From a checkpoint of a small transformer trained on Wikipedia.
Size: 9 heads of 64, vocabulary 31295.
Architecture: LayerNorm before each block, biases, tied embeddings.
Training: a variant of Adam for these matrices, 1429M tokens.
Each number is 128 + 24 x the weight over the matrix's rms, rounded and kept within 0 to 255. Layers, rows and columns count from 0.

# layer 5 attention value, 576x576, rms 0.0335, rows 252-255, columns 96-191
[[131 118 178 128 157 129 114 157 145 143 155  73  93 105 148 119 113 161 165 137 123 120 138 111 139 137 118  89 116  99 121  90 125 108 125 136 149 129 104 135 141 127 141 123 138 115 152 131 166 146  94  99 113 123 100 128 147 108 122 133 144 136 141 117 131 143 168 155 122  90 116  92 127 140 145 107 148 127 124 134 125 119 101 141 104 108 121 118 132 128 134 107  93  57 110 152]
 [107 119 130  93  92 131 135 143 149 140 120 121 126  96 112  96 125 142 107 148  98 181 141 132 111 134 148  97 147 104 117 128 137 143 160 141 126 114  97 125 150 149 140 147 104 148 119 137 138 112 111 141 124  93 104 125 156 108 146 105 140 112 132 142 144 107 124 129 139 113 112 134 121 132  89 126 152 147  89 122 118 118 142 155 155  94 103 127 120 132 111 123 129 137 136  83]
 [164  95 155 120 125 113  89 118 141 111 107 144 104 151 123 104 170 134 140 131 117 135 114 102  99 109 138 122 137 153 134 114 162 115 154 136 132 130 127 106 137 130 146 131 111 113 148 111 149 136 131 166 101  92 169 146 136 129 134 106  76 172 124 152 125 143 163 118 114 123 116 163 154  90 135  88 132 141 102 125 140 148 129 104 113 145 134 138  85 150 125 115 160  91 139 149]
 [139  96 144 124 115 120 116 104  83 130 127 109 118 124 141 123 144 117 126 154 118 186 154 109 136 150 139 134 130 136 131 177 131  94 131 151 172 137 146 122 120 116 174 108 134 136 124 107 132 132 103 109 147 114 145 136 164 128 131 130 136 121 114 163 126 135 113 142 141 135 148 135 107 125 114 154 112 135 101 138 110 149 134 123 115 128 128 122 112 109 117 131 125 185 130 119]]
# layer 5 attention output (transposed), 576x576, rms 0.0342, rows 252-255, columns 96-191
[[142 124 150 137 119 118 137 121 118 131 135 132 114 129 145 139 135 165 139 116 146 110 124 137 117 147 106 115 124  93 114 105 141 102 159 138 137 134 111 134 118 122 142 127 138 139 125 140  95 118 125 125 123 121 123 123 115 107  95 136 103 150 147  80 142 134 131 147 117 147 158 114 112 130 122 150 148 107  80  81 134 143 129 142 113 129 127 132 119 143 111 123 103 170 130 141]
 [130 132 132 145 128  98 116 120 151 152 131 121 134 113 142 130 127 151 120 147 119 110 126 132 120 106 146 145  98 142 112 149 164 134 146 138 109 133 161 144 150 154 161 141 153  98 125 122 134 126 121  94 117 140 113 150 168 117 106 119  96 137 122 147 133 123 111 135 105 154 113 109 111 165 141 132 152 133 118 134 146  86 180 161 120 161 163 141 116 103 136 120 145  96 145 114]
 [123 151 120 136 143 151 146 125 157 132  73 142 127 122 117 100 138  83 116 120 123 140 137 124 134 141 103 169 150 107 101 129 132  90 140 122 106 141 131 140  77 141 137 145 123 127 123 111  95  87 120 113  99 139 158  88 127 108 107 136 106  90 148 130  95 128 139 160 143 101 102 131 118  95 126 147 155  96 119 113 140 115 148 128 111 134 134 123 100 166 146 139  82 170 144 156]
 [151 123 136 127 154 121 123 128 142 146 109 159 135 122 115 130 134 165 129 155 116 114 139 125 114 119 140 101 148 118 104 141 144 171 148 118 142 113 112 125 139 110 127 137 151 155 136 141 131 166 136 164 135 100 113  98 132 129 112 119 116 124 125 132 124 118 127 122 124 121 106 164 132 114 104 159 166 136 164 113 136 125 144 121 159 124 119 140 135 121 137 133 119 109 133 135]]
# layer 5 attention query, 576x576, rms 0.0321, rows 256-287, columns 96-191
[[ 85  97 142 186 114 161 114 154 137 121 155 176 113 121 134  95 147 161 115 127 124 145 164 109 125 135 134 185 128 148 122  98 150  86 118 141 108 126 132 146 139  76 154 112 116  95 105 149 143 126 109 119 185 148 180 159  40 142 165 156 130 164 130 166 113 136 129 115 166 103 142 102 130 147 124 145 114 147 122 133 195 117 126  92 106  80 158 129 125 145 147 103 139  91 109 182]
 [117 159 174 127 127  93 149  88 101 127 108 105 142 108  87 104 109 110 142 138 117 144 142 118 158 132 129 104 107 141 113 137 112 153  99 162 174 102 133 108 137 111 139 112 169 141 121 148 105 138 112 142  93 153 118 192 126 149  89  77 210 125 140 140 178 149 145 127  98 142 151 114 146 124 110 126 143 126 123 102 121 131 133 141 116  86 132 149 142  91 126 136 130 164 129 136]
 [106 164  89  90 105  96 126 157 125  80 141 109 141 122 160 174 168 137  91 110 124  87 157 121 100 107  78 147 193 131 129 143 120 143 148 103 134 124 139 104 128  76  85 172 102 124 154 117 107 126 136  89 127 115 114  78 122 141 161 114 139  76 146 108 117  96 132 101 122 115 136 149 121 113  92 124 151 105 174 105 106 117 145 111 148 161 114 146 165 108 123 134 140 111 153 140]
 [128 126 150 170 115 120 162 127 133 155 110 145 222 114 115 149  87 161 159 123 116 134 104 131 117 157 116 121 108 114 100  86 130 121  65 143  62 129 108 147 132 127 146 164 101 106  92 121 125 145 136 113 108 133 117 111 107 130 155 160 114 143 174 161 144 120 121 120 149 143  80 130  70 131 104 113  87 147  86 142 132 154 138 110 123 115 100 130 117 131 120 161  79  99  92 134]
 [101 178 153 134 130 126 164 131 133 131 174 177 160 126 131 118 124  74 112 124 134 130 130 201 168 112 122 109 124 159 136  80 157 114 150 107  65 114 122 143 135 116 103 148 135 107 122 154 145 124  93 113 131 105 108 120  97 106 137 157 119 148 123 112 131 105 149 187 161 126 129  91 122 133 189 157 189 117 130 104 129 132 121 140 135 134 159  94 124 128 123 113  94 132 112 157]
 [102  92 125 139 112 126 132 134 167 114 120  89 130 146 143 145  66 140 149 172 158 141 128 147 140 141 155 104 111  84 112  81 132 153 159 174 141 121 134 102 161 110 127 124 133 159 175 120 134 102 110 184 112 138 139 129 155 135 108 133  97 114 117 116  74 114  98 130 161  77 102 135 134  88  70 125 112 166 125  76 164 134 154 159 102  97 113 107 100 136 163 116 144 181 161 129]
 [136  83 125 157 169 134 102  97 139 118 107  91 130 156 136  83 159 173 135 130 141  99 126 138 146 138 130 149 132 164 110 141 148  93 141 132 112 141 113 106  95  81 144 174  94 100 119 102 136 157 141 143 124 107 157 149 158 127 151 161 127 113 117 108 113 132 112 132 168 103 107 132 115  95 167 143 106 104 112 122 168 181 142 146  88 153 190  86 112  87 164 106 121 112 152 171]
 [209 143 114  93 122 113 151 186 126 116 113  98 157 161 151 138 129 149 114 145 170 133  92 132 119 117 122 121 191 127 127 149 108 135 105  96 131  57 150 135  90 117 135 138 105 108 100 104 121 121 114 120 114  93 165 130 194 120 138 105 178 112 128 108 159 105 166 143 100 147 145  93 147 119 123 124 118  98 128 162  84 150  92 146 155 136  97 128 144 142 101 143 133 109 145 138]
 [145 131 111  95 109 136 150 134 127 103 100 120 118 100 128 142 127 126 122 135 138 137 127  97 142  90 149 149 124 131 133 107 122 116 140 123 194 133 113 139 117  99 130 119 168 179 118 148  89 143 150 128 165 160 130 147 159 125 137 160 151 100 118 162 161 155  74 114 153 115 105 123 205 139 133 137 136 138 115 130  82 146  81 128 138 106 151 144 123 169 120  90 153 159 125 106]
 [154  88 113  61 170 173  94  84  94 106 131  84 150 142 120  97 123 113  75 120 140 171 150 144 122 174 149 122 100 146 120 138 119  98 102  72 156 130 156 106 155 159 128  69 156 124 125 142 132 125 146 157 145 116 124 146 160 132 104 129 122  61 117 132 133 100 131 124 102 148 144 129 141 101 128 122 131 123 148 153 133 112 154 175 118 134 104 122 101 125 129 129 136 137 128 140]
 [ 77  88 113 126  98 118  90 111  77  80 140 132 142 133 145 143 118 134 115 131 120 127  77 102 117 121 123 122 123 146  91 154 131 166 129 137 176 136 131  99 137 120 113 146 101 128 126 150 155 168 109 122 154 146  93 125 147 120 150 126 166 137 111 139 147 190 159 120 139  71 121 133 151 102  99 134 154 107 133 132 178 128 155 131 115 102 157 113 150 104 168 138 115 120 100 189]
 [ 89 146 136  90 175 115 133 133 107 120 123 168 129  97 136 139 159 121 113 129 159 180 140 137 137 154 163 122 161 167 124 207 106 117 113 125 134 121 125 111 156 134  82 108 136 119 123 181 146 131 141 101 110  96 116 153 147 106 112 127 146  92 129 108 136 163  97 109 111 135 130 123 115  93 134 144  96 147 116 168 113 111 122 173 117 133 116 158 118 151 117 137 177 148 133 141]
 [117 142 148 108 163  99 159  95 106 129 153 129 123 161  81  92 112 125 150 107 167 104 151 119 122 138 172 125 117 173 140 110 113 128 123 104 119 129 103  81  87 102 134 148  96 135 122 154 159 139 128 134 128  88 126 123 109 101  93 154 112 134 140 118 113  88 191 126 128 124 122 113 100 111 168 136 140 141 104 132 128  77 122 123  57 119 106 101 128 118 147 105 116 126 136 146]
 [116 122 130 109  96 147  72 103 106 122 106 117 152 149 131 165 126  79 103 124 134 153 165 110 160 152 147  86 156  96  99 120 101 140 104  90 130 109 129 139 163 103 108 132 147 139 125 123 149 154 104 140 140 129 173 142 160 160 156 123 134 107  95 128 133  99 101  97 109  87 141 117 120 167 136 139 110 118 140 130 136 114 116 113 137 125 158  97 106  96 125 118 154 151 145  94]
 [ 72  95 147  92 103 145 135 124 107 160 137 123  77 161 100 102  89 110 160  93 154 131 112 130 145 163 142 143  64 103 106 147 148  97 152 119 167 141 151 119 172 100 156 126 148 173 151 149 179 149  89 118 151 114 155 178 154 165  97 103 127 151 155  75 139 112 119  92  68 128 145 129 149 191 116 162 139 159 110 162 103 116 108 182 125 137 103 157 158 179 165 107 157 159 123  80]
 [113 116 134  87 121 142  70 149 166 139 142 161 127 146 117 140 137 113 106 136 126  80 159 146 140 115 102 136 140 145 127 126 118 182 104 149 187  85 141 143 136 137 115 134 150 148 135  96 128 140 142  84 154 221 105 104 146 118 124  79 163 163 115 139 110 148 133  98 152 146 143 102 164 144 108 159 126 112 133 109 124 115 155  90 158 119 155 142  95 114 118 147 149 140 112 129]
 [167  99 125 165 129 106 148 143  76 118 120 113 136 133 153 148 172 132 134 119  68 117  82 149 113  94  95 123  83 112 116 119 158 135  81 128 128 173  84 142 117 127 136 121 104 116 122 108 117  76 132 154 141 154 126  95 105  98 144 159 123 103 137 155 116  93  96 134 154  86 109 140 129 107 148 114 153 163 120 130 125 120 161  88 142 140 143 139 117 162 115 138 136 164 142 122]
 [113 109 131 147 161 101 150 116  98 150 106 137  74 135  99 142 112 148 124  89 131 152 127 120  87 138 148 105 103 103 108 146 113 158  95 177 155 203 134 137 113 142  97 109 166 164 122 197 139 125 131 164 101  84 147 109 160 135  81 137 149 112 157 131 142 107 118 130 103  95 160 170 157 113 122 126  87 130  94 127 174 134 145 131 102 121 138 115 110  89 112 123  96  88 132 105]
 [135 129 166  83  95 102 148 115 127 132 124 111 140 152 140 166 111 105 119 156 151 115 115 134 152 170 140 131 199 133 132 140 126 139 103 153 138 148  90  87  95 127 139 138 171 113 141 108 131 161 119 133 145 136 104 136 143 108 133 123 121 128 117 124  88 137 152 158 132 129 113 128 121  73 139 124 111 140 146 136 173 140 141 157  93 132 114 110 104 114 136 113 115 118 155 144]
 [106 135 138 121 171 137 105 111 121 142 146 124 133 145  78  98  97  94 120 115  93 118 105 103 153 148 113 123 152 126 127 157 147 139 151 128 181 106 120  89 124 119 127 157 137 177 116 138 117 178 105  79 155  60 117 155 144  76 149  95 160 129  99 118 167 101  93 165 103 142 148 128 123  98 151 181 139 148 164 119 103 116 105 156 151 132 131 111 167  90 125 123 151 144 148 101]
 [118 165 125 144 108 140 131  96 144 118 115  53 134 153 146 154 131 168 133  93 141 130 170 118 123 155 123 105 153 126 126 121 127 119 151  89 124 119 105 112 113 144 103  93 159  99 113 109 117 147 183  83 105 128 120 118  99 108 103 149 121 136 115 119 134  91 138 147 156 137 100 173 106 126 124 105  80 140 151 112 142 140 132 151  83 168 116 140 147 106 162 168 142  86 132 141]
 [ 91 132 120 108 117 103 173 102 168 145  99 143 112 119 144  73 132 110 137 152 129 140 129 173 120 141 148 144  87 111 153  94 122 129 131 129 137 136 149  89 122  86 127  87 156 114 133 141  96 110 170 146 145 134 178 134 155  95  94 144 106 147 131 123 141 116 138 149 114 124  89 147 128  95  71 107 155 127 112 123 122 112 141 101 127 128 142 133  98 120 176 139 141  96 156 158]
 [144 131 152 125 104 141 119 139 135 173 149 129 120 143 123 131 122 143 101  82 148 148 115 138 101 122  95 143 153 122 151 135  66 146 156 131 154 104 127 120 133 119 147  65 108 140 139 187  96 112 120 120 182 116 101 126 162 111  84 125  92  75 132  87 109 119 133 134 132 139 119 151 108 137 128 121 133 124 142 123 120 131 176 163 110 144  79 130 127 126 103 178 110 121 104 119]
 [143 199  78  98 102 113 168 127  74 104 137 109 144 112 124 152 143 144 107 129 147 135 115 130 133 133 116 156 141 158 110 128  83 107 152 129 108 162 153 147  82  75 133 182 127  75 127 119 139  93 118 119  93 130 112 117 131 111 171 166 146 109 107 118 148 157 115 101 150 100 157  85 114 120 109 146 160 124 134 103  93 133 142  89 136 175 106 152  92 110 109 127 174 132 119 148]
 [111 151 162 182 132 149 220 144 146 159 154 123 140 164 117 119 120 142 172 114 103  94 141  82 157 155 177 178 130  93 112 163 168  99 115 157 110 171 138 111 179 113 151 132 173 131 147 146  93 113 117 117 141 114 144 180 130  88 119  80  85 150  94 136 107 128 140 108 142 146 125 102 123 172 151 168 110 107 107 155 130 112 138 180  88  92 108 116  87 140 132 128 132 148 156 122]
 [107 110 116 140 107  98 141 167 168 107 163 152 153 111 193 127 150 152 107 168 115 146 152 115 151 117  95 150 189 148 116 131 152 145 127 122  69 127 107 166 113 125 143 149 131 110 157 116 155 112 118 129 121 156 139 141 104 158 151 125 113  97 162 159 135  61  75 131 141 142 128 126 116 132 158  98 136 118 155 127 156 126 127 102 157 160 134 152 152 120  90 120 133 117 134 135]
 [156 144 120 126 115  97 109 119 152  98  93 123 141 111 110 139 210  90 129  71 122 119 139 119  93 175 139 107 128 115 139 169 144 109 133 116 145  96 147 174 138 107 111 149 143 167 133  66 110 134 138 124  74 155 144 142 110 137 111  84 166 149 190 155 136  61 126 123  71 125 197  89 144 138 116 122 177 121 171 136 115  94 144 140 207 159  88 104 149 107  78 149 164 158  96 121]
 [136 123 135 119 141 128 128 124 106 115 137 144 126 171 110 158 131 118 117 104 146 163 164 109 141  97 156 134 153 131 127 127 100 160 109 149 141 105 124 108 126 120 114 138  96 140 142 195 128 126 132 146 133 163 142 159 121 171  97 142 129 132 135 152 113 103  86 122 111 136 138 129 123 116 172 142 121 125 146 140 111 149 121 154 162 141 119 103  94 129 117 120 134  97 115 102]
 [160 157 126  84 172 127 101 128 137 131 129 107 132 139 105 158 113 127 111 110 113 135 108 146 104 116 160 137 108 102 161 119 141 145 142 130  98 119 156 129 118 136 124 116 160 129 111 150 120 119 154 126 157 162 129  95 145  92 135 116  90 150 142 112 132 138  89 165 148 151 106 123  96 128 124 112 104 106 135 141 102 118 121 149 136 128 134 112 125 124  82 145 116  96 118  91]
 [151 187 158 155  98 145 137 137  86 104  91  83 146 135 145 131 103  72 167 121 144 151 120 118 120 111  90 112  96 158  93 156 113 146  89  92 115 154 145 168 133 124 111 101 172 126 138 152  70 120 132 124 124  96 132 131 152 126 126 150 171 120 136 116 111 178 148  98 128 145 126 150 145 160 108 119 147  92 135  87  82 139 149 148 167 188 115 132 113 126 104 118 153 124 107 140]
 [151 187 139 149 122 130 121 157  90 143 152 130 157  88 114 172 163 138 136 149 145 117 177 150  87  95  98 117 162 131 134 145  78 113 142  99 147 108 142 114 105 116 132 129 137 108 142 130 127 115 129  85 129 155 152 106 116 105 161 112 172 111 115 138 126  73 126 125 124 165 152 122 139 124 110 122 133 123 149 106 105 117 124 143 182 167 141 130 157 103 111 137 150 124 101 104]
 [126 120 107 105 131 141 144  99 140 112 117 105 121 143 118 116  88 159 116 115  90 129  78 152 127 138 126 131 134  67 140  77 150 146 135 130 129 118 138 141 117 107 145 149  83  96 101 149 139 146 151 104 116  94 123 139 130 111 194 122 135 150  90 102  95 146 145 116 126  83  99 141 136 102  91 111 122 117 120 102 142 115  85  82  91 143 189  93 147 121 148 106 126 127 150 135]]
# layer 5 attention key, 576x576, rms 0.0318, rows 256-287, columns 96-191
[[ 85 141  81 162 114 120 133 163 188 113 149 143 101 123 161 104 121 115 161 104 134  96 118 121 142 135  95 121 132 195 114 156 111 169 104 118 109 111 146 167  79 117 144 113  86 108 141 160  59  96 118 129 114  95 150  97 124 141 163 110 119 131 115 112 141 138  85 160  86  89 132 182  93 125 145 144 124  99 136  79 190 146 112 168 120 136 135 119 111 187 118 131  89 126 180 151]
 [131 139 115 106 145 101 125 155 130 121  86 140 129 162 106 130 126 108 117 108 133 128 164 136 164 128  68 173  73 115  81 158 145 141 146 120 154 144 104 133 123 135  78  97 113 128 148 106 151 136 127  97 117 127 150 110 120 133 149  81 131 133  99 160 115 108 110  91 139 120 151 104 156 168 114 125  96 132 151 107 108  96 127 134 120 134  97 143 124 133 131 145 152 130 120 168]
 [107 147 128 120 125 126 148 126  97 103 155 151 165 105 167 114 125 147 104 144 133 108 151 157 121  60 119 118 105 149 128  83 106 145 117 131 144 130 104 121  96 163 117 161 107 139 126 115 117 112 119  97 112 148 111 124 163 108 139 139 130  83 109 148 138 106 159 145 138 106 141  91  96  98 105 156 115 128 122 137 116 129 117  87 134 105 128 107 174  82 121 102 123 128 122 142]
 [132 181 135 112 126 151 105 154 129 135 127  86 113  94 130  82  97 163 147 125 152 110 114 105 123 168 109 126 111 103 104 143  70 169  95 162 124 150 111 143 104 149 159 114 145 143 135 188 134 129  96 140 110 132 103 137 185 137 123 138 123  85 134 108 151 143 149 119 104 118 150 147 114  42 157 128 127 110 141 169 117 160 120 139 173 113 159 112 123 144 120 189 123 155 135  98]
 [126  85 120 117 125 120 146 177 162 133 158  94  78  81  85  78 124 121 134 116 116  80 114 136 180 148 122 150 118 125 106  92 119 106 158 160 103 106 136 148 140 150 131 118 125 140 112 157 105 106 177 142 146 183 136 101 109 124 166 133 110 107 110 111 113  91 119 123 165  93 120  94 131  85 112 151 181 148 109 166 149 118  86 141 107 125 162 160 116 142 132 126 128  96 148 143]
 [142 138 123 127 129 130 137  87 143  82 143 168 130 129 130 125  87 147 104 141 146 136 147 131 118 108 162 117 120 151 143 139 110 139 134  95 129 144 152 119  91 134 140 123 120 122 110 145 127 144 151 105 146 145 150 135 139 147  94 114 146 130 156  95 100 139 166 192 114  80  85 114 121 124 133 110 110 140 133 165 172 157 145 132  98 103 135 125 144 155 130 152 141 144  84 111]
 [140 114 115 135 123 149 154  93 128 146 117 122 160 157  84  60 117  71 126 126 139 143 116 132 139 135 130 133 144 155 112 113 118 142 105 138 127 130 111 115 106 140 182 180 125 121  95 144  73 157 135 139 120 116 130 144 121  77 134 162 122 156 118 123 146 131 147 192 119 131 125  83 116 105 174 114 158 110 148 139 157 147  72 145  74 123 118  84 146 119 138 161 155 112 156 130]
 [102 137 132 125 120 158 128 113  95 153 123 108 165 162 168 159 137 186 131 118 125 102 124  90  83 127 136 134 132 104 100 117 145 114 113 134  99 126 168 154 158 104 125 141  85  79 170  95 164 112 143 134 132 133 146 105 159 117 144 101 144 138  92 126 154 115 166 126 145 149 114 103 112  81  77  82 122 129 136 143 114 158 119 112 172 163 135 162 150 106 174 154 165 170 128 129]
 [160 107 121 102 115 153 132 155 138 122 100 163 173 148 136 137 136 167 103 146 141 144 162 118 123 113 159 133  88 119 125 164 125  83 119 103  92 140 130 116  94 117 104 142 137 132 110 129 112 164 128 102 132 138 140 145 140 102 129 108 173 176  93 148 143 150 145 103 160 160 103 151 103 149  93  81 116 145 110 116 106  93 136 141 162 157 144 148 113 123 130 124 131 141  95 156]
 [189 123  95 110 181 109 112  70 139 135 148  83 129 163 141 101 146 117 102 101 107 149 139 126 114 130 132 140 114 130  87 105  92 118 139 108 139  97 120 102 127 135 120 119 163 109  99 104 122 135 109 127 162 147 124 112 143 108 117 118 105 128 117 189 123 124 108 101 114  98 137 125 118 151 114 115 131 129 119 115 123  91 161 130 142 167 110 116 150  93 137 139 141 129 158 172]
 [164 119 146 123 129 127 127 125 169 135  96 153 125 144 113 129 130 126 124  96 119 132 151 152 139 122 120 117 123 168 165 121 155 119 125 126 100 127 146 160 156 129 107 125 141 104  90 174  93 156 132  98 112 145 140 147 155 121 165 103  97 132 102 135  93 116 102 167 138 127  95 162 131 139 104 119 136 155 124 126 151 127 142  91 113 104 123 129 122 146 131 115 110 151 109 152]
 [128 108 131  92 146 164 124 171 165 115 151 191 140 122 111 167 116 125  92 104 106 126 145 145 127 146 151 107 121 121 120 141 111  89 127  94  95 146 149 133 120 132  68 123 127 141 147 112 155 125 126 116 118 154 167 128 141 146 117 122 138 130 113 144  93 158 141  97 129 138 137 110 100 163 115 108 133 184 105 150 128 103 178 125 115 126 122 120 116 123 162 113 134 137 115 154]
 [147 102 123 156 110 149 126 115 162 130 113 129 138 127  96 129 130  95 149 127 127 142 132 126 159 159 162 101 128 137 120 135 110  80 176  98  95 132 140 107 114  80 124 142 117 106 142 111 150 126 108 141 166 102 117 114 166 138 147 118 136 140 129 121 107 110 128 134 131 140 153 152 136 145 151  72 139 116 160 126 152 102 143 121 120 138  99 129 118 144 163 171 111 116  98 143]
 [170 101 135 141  97 157 115 156  95 149 189 158 117 105 111 119 107 128 133 114 139 108 156 105 100 163 188 126  98 122 124 123 121 124 120 163 119 131 138 133 146 117 146 136 136 114 131 171 137 136 140 104 100 116 125 129  91 110 117 137 120 113 156 169  85 138 157 127 109 170  98 157 136 145 150  91 131  98 145 132 158 128 156  76 104  99 149 121  81 132 152  94 104 135 137  97]
 [141 122 123  98 126 119 135 149 131 104 103 144 169 144 113 126 126 113 122 100 142 122 127  89 173 128 200 132  73 148 101 147 137 113 138  34  89 153 146 134 149  89  85 141 105 123 182 123 171 149 166 125 126 135 158 122 138 152 116 166 153 129 113 175  92 103 108  89 133 135 111 106 162 154 137 121 145  97 113  95 129 137 132 121 114 161 100 196 140 171 141 125 158 133 155 131]
 [157 143 141 118 197  93 160 134 136 149 116 116 151 150 140 116 128 152 148 138  99 149 139 111 164 137 152 146 114  97 110 117 132 139 112 131 126 133  90 126 141 101  84 142 137  80 125 131 133  88 114 152 114 142  93 132 108 140 123 107 132 121 145 109 106 117  94 124 139 143 157 121  93 140 134 115 124  77 141 129  84 119  89 150 142 140 134 139 131 124 127  96 153 168 151 101]
 [160 114 118 129 100 170 135 155 106 137 130 140 135  98 154 113 124 125  96 161 126 142 126 172 145 135 115  83 120 151 108 111 157 112 121  90 155 156 110 155 115 129 158 126 155 119  77 122 128 160 135 177 103 131 120 134 158 118 125 170 102 139 117 112 121 152 143  96 127 126 139 147 127 140 165 114  70 116 113 142 127 178 128  82 139 135 139 118 139 167  98 114  52  94 108 106]
 [132 115 152 104 143 145 145 104 108 127 105  89  97 128 114 125 127 134 126  96  87 115 123 158 122 134 130 148 107 145 118 163 155  98 154 131 143 111  91 119 113 101 135 124 127 168 134 152 159 139 129 125  75 108 126 100 129 165 142 114 139  80 103 170 119 117 130 127 117 150 133  91 136  85 102  96 173 159 109 112 123  97 164  86 145 124  97 102 123 114 112 141 139 149 100 152]
 [118 125 134 118 125  93 143  95 150 122 130 147 146 130 116 138  91 168  99 115 129 149 141 158 104 142 128 137 169 171 140 139  79 157 134 173 146 118 123 142 125 107 171 145 107 106  87 101 126 122 148 144 171 132 146 120 161 153 163 134 117 131  95 120 113 104 102 104 136 176 119  85 116 153  80 129 143 166 152 113 128 123 113 162 128 101  91 107 141 113 100  93 101 101 151 148]
 [121 136 104 166 147 122 126 132 109 160 132 125 136 127 130 108 132 124 137 131 111 154 151 126 151 140 166 136  81 102 126 157  86 116 127 147  46 163 124 115 135 108 102 106 139 119 155  93 158 107 131 122 157  95 154 136 101 148 137  96 129 156 151 153 116 129 133 126 156 117 117 120 169 172 128 121 151 131 140  98 138 159 144 144 140 141 136 124 152 135 146 109 188 133 116 126]
 [102 137  89 136 159 129 119 129 122 123 152 134 126 140 143  85 131 106 147  94 122 110 105 107  88 138 110 131 158 128 104 113  93 129 119 130 124 146 140 113 128 140 117 133 125 135 109 126 106 112 173 136 153 116 110 102 127  81 138 162 115 113 111 130 156 143 131 144 128  94 125 117 122 115 117 166 148 116 119 102  82 165  91 128 127 125 141 111 150 140 122 148 121 137 132 112]
 [114 140 125  98 133 115 117  93 123 153 154 100 106 154 140 127 131 123 160 151 136 140  96  95 167 116 118 148  93 106 160 105 125 152 144 168 140 119 158 151 128 130 122 154  76 124 157 106 134 141 125 112 117 109 109 165 135  87 125 138 123 156 107 112 163 124 121 110  96  99 137  83 110 150 117 129 143 136 101  99 115 136 117 158  88 104 137 153 124  94 133 137  95 142 112 131]
 [131 170 133  98 145 144 148  88 120 158 100 121 124 156 133 132 116 137 123 105 106  80 170 111 114  93 168  72 147 119 133 119 116 157 136 135 149 112  97 116 138 129  85 115 120 140 120 157 146 147 112 115 122 129 107 136 129 108 146 124 120 133 103 116 137 173 130 159 121 117 125 158 105 155 108 121 140 160 139  97 128 108 121  93 138 123 125 140 153 133 146 200 147 144 132 127]
 [ 99 112 117 110  79 107 122 116 126  98 137  84 134 113 149 133 115 135 145 135 126 147 144  89 121  94 110 137 158 149 143 121 140 163 143 139 183 143 147 150 104 134 135 158  80 136 152 148  81 135  84 151 140  93 142 125 129  84 149 149 140 137 126 126 158 108 139 155 101  87 119 134 126 112 156 197  89  89 123 138  94 121 127 104  83 139 140  67 116 104 122 120 106  92  89 124]
 [130 136 132  99  97  78 188 137 130 128 131 148  96 128 120 116 145 107 145 110 147 140 158 116 121 132 176  99 125 101 108 156 122 125 132 118  89 123 141 127  99  99 151 127 121 131 165 157 115  99 122 129 138 123 135 148 165  51 145 133 127 129 109 133 146 128 129 127  63 117 135 119 102 126 144 115 168 134 160 105 158 141 127 147 103  92 106 138 137 145 102 139 108 113 126 155]
 [115 121 138  99 104 104 153 146  96 147 168 131  98 115 156 164 117 137 125 141 177  90 159 131 109 103 159  96 158 143 153 132 112 148 150 121 167 159 108  87 180 122 145 163 151 104 116 136 124 120 152 126  84 149 111 129 102 109  87 157 160 105 157  91 113 110 120 128 120 116 133 144  84 108 159 116 121 167  81 103 111 147 111  90 147  93 140 126 173  58 110 139 131  63 126  94]
 [111  82 177 103 104 126 144 129 149 142 167 143 110  96 114 181 169 111  92 111 162 136  84 110 167 150 166 145 114 146 134  88 146  84 149 143 118 165  92 176 110 121  51 161 137 127 142 104 181 129 184 133 101 173 113 132 138 159 112  85 110 108 133 168 115 101 138 123 162 132 178 110 154 138 114 107 149 149 110  95 146 146 127 152  88 156 123 152 101 121 131 101 181  83 142  90]
 [167 112 154 124 141 142 128 139 112  84 144  68  91 139 127 151 129 147 135 122 157 176 157 134 107 156 164 144 139 111 154  97 118  70 134 120 106 103 146 145 139 120 113 110 115 114 147 129 151 136 144 153 124 110 134 154 107 140 170 166 126 122 127 135  98 136 117 126 115 114 170 160 101 132 104 105 138 117 103 137  85 119 119 113 124 130 122 128  95 103 104 138 145 127 110 154]
 [132 128 126 142 119 120 101 129 120 122 186 102 121 101 143 150 152 118 106 159 123 135  91 128 121 138 186 103 125 102 142 113 175 126 137 147 177 135 105  74 164 128 100 155 126 147 146 141 162 144 118 118 129 144 106 132 127  94 126 114 116 146 119 135 138 174 117 155 138 144 111 114 149 137 160 127 126 145 124 145 140 136 137 131 131 125 136 126 142 126 110  74 145  97  68 123]
 [137 144 159 134 133 161 108 175 157 115 127 112 120  88 102 100 150 121 136 116 132 139 109 138 140 150 128  82 137 136  99 118 167  97 155 116 102 139 114 154 122 138 143 129 113 126 142  97 119 151 127 117 105 127  96 133 120 122 135 128 185 151 144 111  82 141 107  95 115 163 138 167 151 122 121 108 133 107 161 146 115 121 140  96 169 138 111 157  77 154 179 100 157 148 109 167]
 [ 74 115 144 125 157 121  98 143 127 129 180  89  90 117 152 153 115 145 126 147 110 103 158 150  83 119 146 160 109  86 162  82 161 150 146 144 150 141  95 126 124  90 129 107 120 149 131 108 140 112 130  86 103 130 159 154 114 121 136 107 131  94 180 153 117  99 164  93 156 118 125 102 101 141 106 109  74 145 138 102 148  85 108 139 158 100 151 142 165 108 163  87 155  97 111 132]
 [160  90 115 127 115 198 112 116 121 131  96 166 170 146 165 113 116 109 123 136 140 121 132 124 120 131 147 135 134 103 123 149 139 115 142 173 106 115 144 109 150 128 143 103 142 104 121 156 115 123 129 127 130 113  94 138 110 153 139  77  99 132 103 138 102 112 151 175  53 123  66 131 116  68 150 137 110  92 156 141 172 157  98 128  92 137 211 113 143 107 142 109 186 116 192 139]]